config = dict(
    n_layer=14,
    d_model=256,
    n_head=4,
    n_kv_head=2,
    head_dim=64,
    d_mlp=704,
    vocab_size=1024,
    activation='swiglu',
    norm='rmsnorm',
    norm_place='pre',
    norm_eps=1e-05,
    positions='rope',
    rope_base=50800.0,
    rope_fraction=1.0,
    qk_norm=False,
    attn_scale=0.125,
    bias='none',
    tie_embeddings=False,
    parallel_block=False,
    init='uniform',
    init_std_qkv=0.0355,
    init_std_o=0.00671,
    init_std_up=0.0355,
    init_std_down=0.00671,
    optimizer='muon_variant',
    lr=0.0118,
    lr_mult_qkv=0.5,
    lr_mult_o=2.0,
    beta1=0.95,
    lr_head=0.00673,
    grad_clip=1.0,
    warmup_steps=200,
    schedule='wsd',
    decay_fraction=0.784,
    decay_shape='linear',
    final_lr_fraction=0.0,
    batch_tokens=65536,
    seq_len=768,
    doc_mask=True,
    train_tokens=225200000,
    steps=3437,
    dataset='wikipedia_en',
)
Each number is 500 + 40 x the weight over its row's rms, rounded and kept within 0 to 999. Layers, rows and columns count from 0. Numbers have three digits each. The size before them is the row's rms in percent of the matrix's.

# layer 6 MLP up, 704x256, rms 0.165, rows 331-339, columns 0-255
103:514455509480490540518537473529485444538513440510540492539503457470520482568580498447527534477460503569550423456504485568487480500454457571511542447470562534533466575503480546518493520505477467500583494510523545478500514586543551402451544510553557521540455526482488509425507520496519486536532474481595504447489451445462519513466432495514560504482505466483441506568448452390493487481505540454471547460447520492560496482537505500496457545537516553500488427541484402503445497519580520484479464509477490418505487507509514437499447424541548535566498521453523472443474495497518495491442566485478502581489538495489561509478498555550494503492488550549521539530454566461506468449504487517487533452523515549491534460424457511466546542554494576501449584537462542540533580536423486
095:494424430578527458494528540481458465577551497469497483498497562458473598438558513527518501518536453535446470520518528532475473435549469492514509479482462597481540518500531566472478506477470447402495474567422497489507542501487478513571475505466537392504493483526521554467512473533485450533390417521500482484576445537525459509524475546480504472493533469457429553513519444524518466472494496529424501517536518498534408573486526469498459484520435459416484477482555506473463523457453502468415526506494558529475523580475533525551522478460446479497454475492529460564451553528515474571512450489434505403527509525514468518502507559389500500517489465546551532518490510517553465532501478515465471494398462512486536473450541525477498458452493509491430499483537492457436489499516454
104:534545549483533570455515550448453486426537537473530467485458498560537449552498502470578537501481481489482427528486428552508507478547536504466503521439571543525473442487485534507464540462485513463478505511482514489569479489544481531487497539469528506549535531443531501502437433532559473481453491516492438457468505504466553528526521516526490487455516516511448524504574577477443474490576443418420481557487532467534483560563516541502486456474481512534584430514514493550511460486547527539438446522471493474538443469524474525484533497504526540454498511514522465421510428503468551514538473518468424481475475564502524446462582516565475518498589518528454386513457462474488555541532453505473413472502535452438505509534480606476535485515546515553487545524580580507450560450562482
102:454552523535496533487519570534514503453482586486508526537516543586476453479487553507507515538492530529552479414454481483504465467544511552528576488486521457488573549544444539488481578498509529564473459509473463464456498531546506541484462553510524530441495498547553495545408499513500576483523574448523477504549460550540463479531475467512549462571558398459528522530568440494536546523511519514561466472546473502514500504559468521506524519538532505528465425506545494516533491458529534559431526567459408529454433449431466479494590520490468391527481471525427533475543510436511492559532511533480455553484493479489528512492429457574463519518554516559542452499474469503474520482469518516473457554420492590580505509541490500492544510497532483509539564424508522542450514483457504
094:506576501483515520497449576450498513612528479480522538527482507462517456532537498510497444547482458471487422457473562480555500487577508507543508547425478484444444455510512481509528480382475424434492488538471535463548610511534495493572520433493493457534523461537543394459492496500481445492514488532462492560507482528490451617538571466491474502450501484479468527508532521440505474499565425451484444521509563487463464623506526508502463538582471497543449527503569501529530536449484460490479475490472431515516481518544432466506549496530466519527523450523474496393524494570477462483506474536532535509536523507470470531463504465499483474466505488445481504452474495468537524509549549482460547390456566481422577461506552496487476548499523466495509461479478485527535472489495569
103:506364488408507493506576513496538511498494444491501516567454493517552447523509510532431560464479496483515468519578448503550494535546467512503534518471473447518471523539547412496558500510474524536505565460445563519551441473513573497563462505479431561516515483565416439530493507530454558530471441519509457524520488447557568455447475506490470425513554469453504488552467519494461517498477535498496463429529473490515567560500527572536542497449485460488436478437513523454501523542478535539542566456490489532500536455466509525545514514569530547509493538513468504511572453496521470534511451478540526535514484508471543493403488515611521465487514559473446501502437540506449493475532526568460550538513466539412528594468443437478514493463469521533516504533538532432508444488459445
097:509518504503509480442519567555497456512524563530461486494512428542521537508501484449548522528568502492474427503522464492510454430558512473434506549545462520469560477524469480516597505558546557484463557532456463495453563477483507542510537507526536528488522592553523529525418439539517539472522526507508514511481561417466515408514530523428484519439512444483577464528430492430548519476521493543495477514512544522529477530515499413419515513473546588477529528516494481505452559418531490518517514517476423479434540501486460528442546462497488550534470523507457450551514554556461562379520499439488509440559589534492514528577507504558524458557529526422542493509569497551456532444538500494471524471539486485524518497473461474426474514524507477509503562479477444563508451519501479
097:492477506434472541518487444491480607494574546484520555517526533522527443539439521437504460498465443456528545504587541538427521488497525499488466507497556580433532481525425488418491493462542417555506526542520480541491519540466444466498471546563523498524487472484527481483497509460480522523588467551455599507508515545473457507615477518533470469487471568534553499519429509538523430478468403483585448485475487475558523467561488523500464442447444491455530474523443517526531472496469532523421511514462506525495534491464595493471482556502459551480555461565441430523513505514525611427502480427496545536519524526515522504491495520454502401503502540517460562521496501561514527482534502481528500500516518515489473514438469502511521418456444474509570571517483484469484495461529513
103:534494453503504513422570496478517486468513494539480512472509494462467481473442541518445492461490547487532503498545412456445533488478553495538497479440486463506464443534400501511546421447506540558514472463462451463547511495515452518520507480492475485532515501509444455500559510446560472532455417475478511497513516477486434499513519506578516536513494544462517459510444524534503496502505465486535553524516490490472512500443507560580493528587473524465524521458542505492497436482491411505471484527498510497470492450497518488590507532466424554400416453540451527562530455515497430458452537509539469565499529443601484598454536470511507493491478465457517487605551535521582471391519524437488461519567514488547518445474545578483489547530425512541521487539468515494485417536582541
# layer 6 MLP down (transposed), 704x256, rms 0.0942, rows 331-339, columns 0-255
102:525567491474534461495523500440558492467533459480479532536472446526485535519545593472477593520493501503532474476555496512512469491527476540500488449466482491542483429505486521462506538451388485505447473514505469532551523433575551529456452493552537586488569537504424528444515535513460540398437526517531558512534513506508557534522456514470474547404510446485456536507560504458508489478522435527574514538440516491495512481551493552511486412453453463537541511525519464526513538529498533487518474499514558510512499546482543453521574506458395508469506442493519574562446603460530488535561525556483504456462546443473502524556551463448520499470461517472510584553458487501515560528524520392462493534477530497519427502494526488522497441552437487448466467567465464466488524525508549
100:467512547483524501505500573524563509464510505490515534441440489508650490506442541435542531479520456510455501471488459530483541484468525518461570512518501457540577549550503506563466528551531537482427493484484475478447540515520467468430494543563508539466556526414398489487510551484486494508521540516526594533452516484516453475471477490464474489465547535494458490442553521541495468541555447496503518474471432460515525523418391457513536483486423495524430447450506556441509405516535481564453504544451490514531457437612487425510415464477534500492510570484460482490542447505477626502514549539489461534519527477532475526509438479561471514480514491511515451557504538523484441546436480468545473504477463556481479518480510507445437502502485497547505525506491504484458470492518553
105:460513501457503512525557558503457478550533513407540563507520557556467506493511486512491434477487523432484474484563505466475484482511494503511481513514461527461481489559459565578557490477529519460517469535557490531561504493501544549520539506384481458504484538469472535512493544496396489575529554450551560464514470465494448603529556483501502588541491529561462545459460467468571481461554494520445460517554511513525489458452458496511496573479539522459488546473522445472492599494452455478453503549448508492499544457542514518541532464522534462517506503473479578520473492429465425533409492484503512506499523500443520531571497557502530523530491485551493450558525542533524479553538462408456510556440414541469543560478578459525424542454499516521503520475557491448460518428468451
105:472547484476504504520479554486461479495528489428525482510542433577454512525497507564494539527541517488506521496453488483521460547505487488509428513536516499564471486555479434522452516491535388496553526517492516459456438446444418538481512477516510552533486447491468473562445536479471511469551485548521494460527565457520404520520495536509453608474511518464496495524601443549501591455607558462463488513523533451485525488466462545503469510501515491503507486458492483498563525505507535563495473483520507536455497526474445500513556476449606496486459497450483506478506511505551559464555600546494420560423504467529513472539592483455498476464494512506467540463543489565459568493482532532480466516510466478505502472472457533644538439545506538449502490439532478385501490495540521
093:519497444416454460508487419543440430475558510583454480553430487520483494494508465516580496506552484512477470513451467577477505539501502512434542536503525474505496545478555572540489510547447513508545512497497543436436546506511492415506542574604503502543488569476559439475531429456552467506487550460543502538518529517528531502488565532545570510510556543533497492494529497555498444498462471492630442494466430472523499479502497408519529549481567465520561536499508549568535544560534518491541537473466469482466534481513519497550502473505465514534521530533574506510505553484472470498526480518539440448550515488514528538561513461479517518531496529467553476471422483488444411498545501491393484490562527491516457568504492487454510483446510489406515518591515524484504417466501524
100:553422548519481490524566485515506476507516476440523479530395504492512497502491518457514522436499496460489527503530534522473425550520445510481479440523459467540556399450513445498444477473497441487468558499523559410449490496510518513549468452516487474549536493552528474529496496561487504502539493446532483499489544465576553535484549495567489456543524530468477403463528469452551439451491441520562443473476504478517499481548466474559503499451482484423462538528467517552566500534513498495548529551479459572472468487565588580446499439518533533520428468527554453509503569494497461470485493541450497523511485405582538466449583468444464544478527524439464472489501475456477525473542550558504485367525491462562464508506534466507455536489563511519485494460490445416513519526498544
100:540511532470470434523428519517465435449502389514541441492541599460493531514499447527545532479500481446511505498537455474505428515586462453479495505524468476545619537536569510559494519462485521514481488517560440500563551420536476546449520468481496531515490534472468538488489484505505543502546484514536501457485542479514506515451495456488448533505535490464566465482527509471487549494567500465485563549481456507472496501523456553420456518477414492532560501491535444507558528534411510528472474430471436499422514558529501563513560503506507457497515541507538458482601494501419451507429422544602515549532501491521460499529508550510517551512448468543510490495432546446566497431481528507447519512483440473521464504509427578493494504511511530395496500512433512457494550518520541
098:504516542458522527526526470501539536462514553491486508588457476519531517494479481427465493539447501430430448539505518505461516517578491509564460538457594527507445503493482412512504615477578488514459474462497455576451469479527409503456455490479413493543500517608484538529559510584512492532566480462456514448423472559493537487501513519474467512467528568537480504484505452506479539557508464545542535461601461524547545544502435491451463498531517441514456553514491482525476473462452480523509607500496483530500521567534553590452515470416487485565517506488515471557504452518501508474469495494553471532474505520501517513570519540511516459499523464495500516431435530513536528453447507548439429485489496463532521570523519472476531519480499486532490454513593446483500456583569483
099:502516506567551542466417474431544510532606550453516509469510447488448450564502479511516458505509503527505456515524496472517465527498483535503533504467504496452597479497471465576479470557480578455571526425523515486376477508457441531470543506516518522482453474465548470390576481506505533464500545461485498492483477568512467571554500546564458479432459452510515522535397476527498512503482525486465512397469456530459511463562486537583553497419495543549465427453483411491547482495512536544535552501540502531573488495431504514537471524507488549472509467471523453442465476541454528488422541513551535529527526496492527549483462526522513532466509503439543537445420448472494451493451516473445558479538465490477497511471452507468524570575555485490505456515470480514512474446500518
# layer 6 MLP gate, 704x256, rms 0.161, rows 332-339, columns 0-255
097:488465490527570473504476511548497551397481490499524419537480555450608500494449495485509450549445469535513552492549501504517511514471512514463498446471520503528505547450516559526491527530538509482566584464438516465480521401526562501533463496524519571487477583572579505580477527488488452467513507515505477490524549448441450481535450472494492510502569434414484449498510526490511450533503569508506539476548463477477540540491495550490509507613572492559482553536514472510499539486490479526515432476587534512484556461555573492533534508498512510517525543503543452509520468527429541438504491492445524426484440503480476473554502502625538467528514506469529438507554561485545493471434557508520543573495487433546491463477557491468520530500507498519451479522484553451563577538429521
108:537501549507505450493513505535521502476458532545567499493492473527508533493489570459496479485533489530552607417515562465597470529508462499579399538451544474478559556466496518516535476496484563543534626572526504488526453541523437467411432461559478482475505540537485502521495482508532473601458570500453532493500540523511507490503449533520474523448401483517505500499489503497523405444514540499466440584481493492497469538511471502522471481451530458480524559542505467549539465448516491499473532506519468486461453500458442501479462520475466509470531485520525533503451524506489471498443462449498458472503516469467471494446470514467502520503567597522531405527533539563434458537513532409456466449499542416610493529558513490505440470504524497588481498476418531462509462489460508
098:531472490555485496490502494524574441490468555581556543511460535528557475473512545389489490520501492536438469465499485531487444477469530498501493535529429548502508530457515574434492543537424545556505505481525491523509569487545502493473425584427497482503499554530512518426478417539433447505502502478543504502507439504538503608508535515480516453491524469504483542567505432537419481453459470522476472512508485461407503444435523510493544456591482491514540521447526483499505486488539422597456460520437490537439459445501523494490459431478485442477477474500536514474451600452549430517483489527422458441549533423500453492447519551504501490488499568524526510457510559521462488420479469454505514482464532504460513535486522465461493575490456460554463448445517519470534507522431514
097:548537509580495468501465531511529515565526445546524509486443546497515452470484462422485530532525524515519485548515453555449536517483476444506468511490491455471505582495571515493474525527572551543515538494527506568467516480556552538571512569524487508494456505433545511469522487520474450486492538478528503486494506526597463442527480477446500526572497543490593424505563481516477510490497503541512449494505403454505426454512497516466412454457405518498474498496513480515470504478574518513474523565408442500522447509530503528516470471522380444515519535513573513521497490540410587503491463473449478493522421475555517492435489505521519451563496506534488486489537475546566482483470399438527507487529397514522510498416496464522486483545512534424524501441498519395517521458502449
102:470501474467467482560533438538535530502570492546520526506511529571562497556511456523501563503488484579499470457479524514478495464486531487511592514430443432499519501465544514460510510463513545504474492496533463547571503453430480520455474567513561519438511529503443494579540551420449526554537486450500413470470510472488464556489441463538538530504533406433518497586556605446471567528436545481500519476506462524567524575433542493468502489407444518594481466527500534520463505434505533467547529504466538584494547538487441504508457479484537561503528509494480487510464408512434522522490505524558461430535452457513540507442445532542488459490500495502539515503539557516510476481451509533497471491515526480475515528465480571503493468498494538511508422525575480579484419509455462
103:423490544506503451423506416488529552518537487485499446503540518470501587480464458542567482507462526437562614483499490516496480525488580491558444442458525501543557451498519541485486447513512532453546560563510464438427445525461536526507541488476540520495468536486560470533497430556508544589496491509519523469490552509460501560525528481501527525486511556501527549496544405475469509521584469511509524536429517552492474490445464513511521447514499556528478528474493497472528492546491513393460535528510505489451549486512591529503570512555529481502550539489490491554461482473469513490513462542481507480505482479539574522518552478510540431490533518502530524545532530404532464551499476424466493531621479547514516520514528526498415455521511505467603439476459566463571506415486545
098:446502485485477524478498501548501440469527471510564462466589544432504462493475453480438436458457539517537479531421481440504524527530534484436496563569461466533455503552478470514541505520463515508559504595511483535495403506527522499486552499565569516520544475540558517443466460470508474497493430459525504514377535599485494467541500496494521531537521503510495405550496454522471470513536450554459552511501494481499553473479493554518500612468561447473540541525563449479473502494549468526484535480472526496569416463526511438531536487492525507507541563554422522516514497494446442416474458447389488478479472543607459487507539513461504472505505526554452548504458487529485519512501497508490541487439553480458489435523427581515468421477478515513523475496536506473454528471550490
101:494450474516538484503516502495508385479538537494489450448521508546616578540527585473423584508466482569531512504430499520452477486474507482508432500499553486526450532560413500561521474474485560504544539552511523494530454455512483461489502512468496557529541482555547517529494492502463498482483519521487510523569507489552580524468480503414526408454589496559500447522512478470562539476541510418591499471510508520556469508528453495489461454425518450491467526530539557520460523464457440466505540475483508474420510513530475455479433497513502524536533559559529498499521522512491575550472449553481486518476517460546473502490483431526528477553433544468460543503493534522509543508535505472471479497462541531435481480469445556459455532496453482448441500508615543566543520591572486